Weights of a small transformer language model.
Size: 3 heads of 64 (1 for keys and values), MLP 512 SwiGLU, 3.94M parameters.
Training: a variant of Muon for these matrices, 2720 steps.
Each number is 500 + 25 x the weight over its row's rms, rounded and kept within 0 to 999. Layers, rows and columns count from 0. Numbers have three digits each. The size before them is the row's rms in percent of the matrix's.

# layer 3 attention output (transposed), 192x192, rms 0.276, rows 33-57,96-120,160-184, columns 64-127
095:481461520468514532463502547504482506473521524509480481482498483525503527546468492523516491462524492542481540524476480471504485510496484570516529474489499568475504491448517486475507545508453476
095:507465472522470462515501533496518501501507481520543509456489538489505515511490533472464476481494530503458508514458512485533515497519486519451480508519461519535474473532485496501468473532525548
109:501502488433514507503493490485463507520447465498468533513477502490507489476463506498528507485504557485505505529508511501517480526516520498482476576492517496524510508507583498486543500492495511
102:496496498491492468455480528516457535517444470480498448516464542480506488513537496473502501469519511501503496458484518487461506477506480499452464491501480462481512510487495519496500504453493497
102:531543505478480483457468505520520520522512533498510509483507524516490492523491482539534570523516455492493524525499508528551464489479455469490499514541480501486476502444528476537490515533515476
105:497516462478479481522545528452493511503483496492569526492466534482529488518496563489517509532507530492531475500531520486472496477479483513505536503514497489527491523499502500503505483442488466
099:472504482462490478559513480520507484454507468482465513457503526515509455515533514467473503476487526479511517534519480533477471505469528484509463511520485526475522521503544490491511508456507498
105:508479563498517519493541511512469444475522537505467526493460525521500475483549523466486519456501457473479486525534507514461499512538519509504482498506478490526537550494494521533475498520514513
098:495561534495524567500502490491504518523479507486534491509483538505497500517456484525492490508501532431436470504520501461535456494516508539479457469508527515520475489526474460508523474452525447
108:499524571506510509486495464503459499491468507473493493501506513472460566474504501443508455513521485481485509494501478499542478473514462488466506491477501461497476571572482504537491555460546484
099:538502485493534550479469547502527441488480520524516518477510550504520531472471497519478487501507506502439497528508493529511471488535486495542484516503499501490441443518488500476517489491480516
106:489508488531480521491518463501506469517473525494523521502511460484504437502492495488480513531499497496481566495502521480449518481483460514499511512482515519505441478525514488469491490476523495
094:496480481479455476454496548474514479527490486434475512465502512459517544483471547502520470502514538489493480490486512484521489481490513497537498521479495495490495547506469457484496473504511484
090:551534510480495499506487487542515513556518464472462502482500495496514536503495523504495549507487459494508516494510482465504517493481518519502442525520488494514527495490534508505491450514476495
102:520491506518529483494455474491545494499509485489461505468480505496498474542467520507499493504546536490553489529479512529531437505479488448500519531516482478550514496510483524511499488496545494
099:510498515480520499480514522516476476498515485447478513484523533512472435513521496486498513510479495496503556502473466489510507533525462494521517486483492555499523498510503496479489488515493501
106:542490476522487487524522533503510487483450437493482483532475490486462499488475501519480516546489505464539509512518540482489556505536502498492533486433468481485501533461473491487489505554498544
099:557535540465496484486524537467490518506504478495516472477487470472495519503467458489545486503521502480523511463466508464501528562539469522480500526502495508461536505478523515480544491494493518
100:509496515478481491466491549464468474511505534458509501476507570497486516506476503496488523485474493491513508508523512481480481501508493492500532490472497523525485486482440455493492498513543471
084:420507500478533502504496458498517519526525487492501539554528501498490557486508497532519461512516511467543489499522485548509486521538502487474502510531535502475511538480509519513502459503484504
098:497532484450538537501523461477464496498537516488528478486516541506475490472526483509501498486524489489543510503472512528510465496494490485485534514544529508483518514526493477532497547477500505
104:455512518503465531519433484529432502488527478498511503529476488498527495506537481507509463489507491521463519554501532438475507480495518514521482449501516488506516521463516514502508535520451477
111:556527504469527487469508517471441477526507481519494508474492491478444493479544503480522520492539493522454505514534478526467502492488477540475478490480536507512502497518507487501493479483475514
097:498484547500503528506525494489500473484488516540521481536481441551517500484492482519526501490471483518512489512496529510541535515502519541475503526556501492507514490461519488525507469532493526
099:515485480489475482545504497542495562493513501533491520503513500512530502538536507496554488510481513500518529445484508500548553496489529496520493487486472462530543505449485489518508541473498507
090:489480494494455506531487482518480499506449525514485529490497525535504477515474562484480478571480464512453532516519500480476521519494499485480509500531475485520474469462474501465486500513502516
095:507523482522489492509493481515540498443496522472522543522523524531485502473515489505501525514483530455477466467551503507560496474542510506493483518503496464511485543528502475514511509498492503
108:508504461478533565496527487489490509551499485485480491509494521529486475520494473483552506518483467462541478489517500522493502508498483507519506502463495499462503516499483508469501530493470459
091:489489489568463532519544512528508503485499491536467507501529547511543509511502499508479475524535507512489436487510510508485508497478482533480534449479491493490451508523505548515494487518512479
089:475467528441494531514525493456543500507560497514523544491495504480467519460475504528527482522539524476450504512494473457531472490492476509494538494526522540547514508495502462489468502505528499
101:502457507537511537496479499476490483522456478516500492507484460496539531498503525493481464472512542527531448496510503464481522467517519536524502477490511544505522491492532518507513504449505534
102:480468506528527532510472507519487529492564493506466460506512496502446512471511464516532481492466512521485512483480517489573513529516520500471481507477520503498482525467501528542519534535546489
098:467484514504535512523499492513517502500511512476552515497495512495465495531494480533490512540515500537436521485476507504513486506495480482507521461506439466498489488483487468488455521498507571
103:513499442505452507496494469510506509543486453488527481530537471473510491510478515537490485525494505538527467548509521516465507448496505492483487462475532506495469469491501493463535480479501515
105:514482508486540479489470517499482461485491541487483489506506493513524516532512483432501530498544474519483491512502491531445494514507536496519491473496502455469522494464527549430475492516491503
099:512495475491459520529488509479513531514532428495524536469509520535553462523504520540484469486478484490553516507503538545498505471458518498548480513473492521511503462498479525485487490504483533
098:488460580524519459542518490484453508532492492487537519479496514525502454498531468481492503443484532542525523517474522519519506488485479521451520484489517489519528517462527528483478472536507450
092:493506486450460509515487509442545475509568499499493494505457528504526564505527489538512512494432481484475466513533485481489456528502484528528522510490507492483499539514469518507528521491455489
098:498548497506501520500469493524483455514507501519490513510513503498454498492512463520471496472518479489518506504471524514496493487475513534457498485511498499512511453476478519474477523457495539
091:493515486509497461508518550469472500487508516533496492487460500535462465543530477506518514439520561515471500500514473511532504501506504510496556498495484545522527494508495511473523549513549542
090:508504465485503510489511502569472471507475506517550473563477506479499501459552472473471465521482424515489477463532503511470537473484498552512490478523486519481487516490480507502499480490501503
091:491479542537470488515527511514517465534520478554471476467464505473505497492478503516513493481490517501483459523539548475526507501471497497498524479536483506510498494491499503518482485534461490
108:498536514443491449520510528480486517538555543505538483479544497494543515486510523453471493471510491515518514517472501539522488480452505478545491518550513508534505487520483510473510506480493488
098:482475467501505521489517482524560510476468527484472502508499465521533482498524557523480517518488504516541487515524504525512542452507521484500522480489492503518504531484498478525474427532478480
104:475461513517540487526490488534556503497496523588470480503465491487520475490506495511488514478493474507461492507485526513485501494489512534479474492540491511470507502497523495539494466483493525
102:524455529508461506505496553507517526475519503497479495479513483523496498492519508500509557461520492491448498501444466486453515464483496530509482484477525520510506496501470499534490513490514490
097:532484466531507492516488515465492484523475521522438560562532506485528477505476515493501519505494516525480524510548498500503473515506470524530499506481470509462495479540514490528503453502495531
100:481479497434492539495527527474556475529533467495440501458510479484532555523525513495481488495454492473499484496482486511506464473497491488465499539475483509502498474500505496555486487493535489
091:425426484487470539497506489518562506458469509471502501522514496516566513525487478505490494497460500472534490508474495524503522503501537478544523521486499474514466520477472454486512517521488499
096:491523441474513477537500494504468503566508467475517497476520505473447495498499542499474463514478492477475530500519472513462484464527505503534499458488504521501501525539419520513470540480495493
097:565521542444506466488489505541473523496510504531511498524484507529532495477532477493540517537512529510530484488524475429490537472498499540503505492497512493490536478554489503547489460530483520
098:497491471530504506516495494544474515540477445523516420507495505449523504472487490488486515558504496509531475507482526529548512515471485461465475521496490484486475514513511516465501485492522506
106:506489528502496508520477464507481503458524522456465460524516489492511517510497532545515522532511460502504510485478481492473452523488501467565529476512496480519517496493474488550526476474503488
100:483554551491521484491486481509500513468494511515525515473503486529493480535522517511516553485509456477534514494513490503480498474515504486499512476512493520469525478473494469480440496507531474
105:504533474516519494552514528511516437503501522466515511510503491524504455534481492519465523530432469516486523511499513506522478510517522436510510531493519480485474517503499514475473500519459515
111:495500453493528538539531521538491463466520537538493479486528467510500483510538497534511499526493480489495478491491502516478515494494510528508473517475519471494480477557495469464512493510486525
095:498520502498492492473487462520515456529466473524514480518529509549514503509532456517492519452516514489436509528492527549493500454523499505527516507507501496466504474534489496460478506482506524
106:522484494508499521448465523495495529547532486469502475539485524478504548470482495525509484510514499492530479501492508494508462483509527543472491517478524511515479498505488505490509488528482500
095:529541460530495511520482529484548467515469516513494453452551435505525503482461511500483479509489475488502483460464443518512485477450477488506495540523482481472513503510521469506511505512488505
114:511481489487433466491515503516486490527522463496506483491504461461495447463475510526506455479487461535547523489494471521486525508476470494499502556510494532490516517534476474506483480511492557
097:476481478549491527491509494465499508497500514520489455520469476504499477492506497516531542480514517535429486479498504450448513464505522512485537468529489507472526488453513514523506464510463532
098:498503503510443522472517503496513519495521454483482489548497492502484521503501549508524488527510484495533519504519447469498529505470513507504523469470497541481514527500518477520477500502476524
097:532495509525532472506489524486472520479512481478481481499495495521516506470509532490549520501524498518548479463492478516517505453510504504551482478585465454533507467503459506507504464540504455
114:524507497507499536547522475521541529464514490490517511531482490509521444562493511471488533522491473487487481534513490523497490501522484477493492510514485494497506493514530500501474520540484472
109:495446518494483574513523497465466502487500499543513504503518550487517497499509464502450489536513472527496443489501510499518486492535468470478552462476527478456463516490515467479524531481495464
108:463490529484464452477537519424489505502494514497489538489469498508461486481505500536511539472464501504463525516503466442495558520529490512458539482471528503448489490525476454476504548525439528
104:484482498516517480491487515484469531481480523494499550528493464510425504473483493475499470501528503504490488501523488536481487448483517544465494519481519485482475531501492509474495520465528485
103:524469505497521550442483428483508480523519526493499543520523502453499450482492476516567505498492504474503481481518460511483443556538477486488496509513512486494524523541513505527497502469528454
107:496478489530482544545514454474481479533535484537494514503503542515502496468494510506492462461466512499468505532528491527534484442461503494542489470492500483519486491548500486513479576500518505
097:519544507547486479537507479536481469544516487456526494525514478503491511495497519521495500505526540508540487457455473503555492492517518485488519494483493465507516503505497531491475506523482513
099:532464465526486509498537486509488486504460471497554459470475502486500444514494513485506502478500503551488518521552534488553462500467547530494531465459471522498475479479528516506529538509507523
100:485490539500475454504513554540519467504532497528522472478473464436501485520508501481498508527481481505509455507503483490556510492514501493498483486516540495536506515456512517472514550491496483
100:555520497528519464503503478509520516476474504481530531539532520540459482477472524482555549509496533516530527468521512511537521501485472495498503557485477517478480502557512489498493487494522513
096:496543547524527480530499470553544512498508518530497492514534541510512504529466495514495477503515528494514492511503515500578472512519527484506519479575472518472540495492539530503480492488528463
095:541488525483468482488504504490510455491524520503449495531515506491523535513534505452475542518528521484508489474461524497518500527453481470470479523501503504491476475469560478486483499471538510
# layer 3 attention value, 64x192, rms 0.0833, rows 33-57, columns 64-127
098:470489530551516511508503525471519493538473481504530613491472535496513489536501539495491528520516490516525576505474450506451503495473502462524493480499467493522466470482471488529501489524516468
103:516526504518444497452474536438474517487529517487495511455502508433481517466509485519478479438490512491497518492503491502530545483493543521505477490466540504489534486514503480525490509497525483
100:459514480550487533469516480450526474527533492468492484513515494476483483480512478486468495497480530505468529519456495471484509511498467478520456451502533535496525532510492503497477495496428526
099:492485488517483476509488434555485516511509507529531483527526498443441480481492501529467497483483480527524480494505500532476505511475510489524521481488477468523501467504434465492497483507499509
100:486500500477472518468540494536495528499529507496531532523497512498496483536463490439496510488513526509488531482486528540473462484505469496509507484514497505504468529524490460534509472484496520
096:519496482483491489505539521497487489499529524473506511507500496486535481467558477475529517497494472497501523494496447509501494517513481516524486551504465443477498501496502445494500476509449531
100:506468473527451495494531529506503450506516501501498497514507462506524473515506512489502528496497527472487499482510465501468490502495484482470552481520509451488547457481474547512496467539470493
102:466465500468476471492472502502457517499496466502525552448505530463502534499499492515508512504524537505482561503505517479514498491488487474486535457507508482500522490524492530522510481492523493
101:478468492491498527485486514491478541486490473489465526471512501530542518561506507478508535537455496511511518477482506522499500469485474512477531520509476508499555475505496545470511570472478520
101:512473500541512510514530505558500457516484522498514478505548513467480513503484472438531537492481505495505508517535490475498534536533493471513484482490492541518491485484540497503515510520510488
099:474493491478503453464495475568541502469529494490498479527484444492509495519522534493493497492518481486487461467502548524464468539531509537498498480483475490525444460518530508483529501475456513
099:492495542485476528491502504525489487505503482528498525463495527505485496497475526529499471512492496502524479490430529492585503498501539502476538472490500484509480487487500492457452517483501494
102:473459487498533442510472499501483511487495463488520518503455515513539544466469477492488521522477452591508511476495506489496507454505463506486505477480521493446510506472501527544519523551465501
107:480510517528512491509479468505529495426473460466517513514504464526495492488511495496528457527483529497530498499549513484524555495491504519538495494510513481502499462522501525509495483509491460
098:452510439439492484498542490463449515513529524509487518497510511524502494518503499524489458518513520520472517519554528526482470525489528482525486518521508502519489517515560495484516516493489454
103:492480532498479515466495492496510491483513543533504474523458486538525557469488509515515534514520474509522464473498503493527487506520532510512460526533479489495499492521490479535499505508468499
109:466498479516506522475499483548475489524497504514482513510494443528505548483491520556511489473462512500515492480466508467512522516536483505486525476525515473491487513498517518531518476489521506
097:478522486513485542513489514542474505487498517534502511529523502510505508458516524486497532482543501484486500502499481479489464499465498491471523494468545510504489439458450529525512507503505496
101:525468480476476486455559474478525530489530502509528528512475506521494495470475487485473469504540499484551521516488489526490484496494498478524517558519496499491492456460513495445493523515504490
106:506555471496515477522491441486452496488539534490485507498486531503512500484504515523496464475481509506524494491515526474491541520526473458478484503513465496534465497485514535467516525472461501
093:493508480474510507514529504497538511514533509523545490500450499509486507521459506496515490502512471509522480481502482492426550485503510464539513528506484477532528514452493475523484460500544515
098:498492513511526503512544477494498547485502497472495518488499492456510499505464454513493492477472510501509503506516522463481519531478510525546483500506438506534472540497470450467466516494494447
105:502521492518460481481475502469513481496508488476512491514511495482456499475448514509506487528485493516468550515522482459436527534493464528453461497480505524472526505464511508476533475512542526
088:496491464538511535470537530540520503484442510540471547499502498468499477484535451506547486485453541500487445502470483482526506499513499522478469468509508458559516513528501485529503496510454470
096:498493527493472509522455491507487484490510509498486531490499486551525515515508467483471512533489460463440510484482485480484477530509490476503514516489492503527511504512509551483489503533480503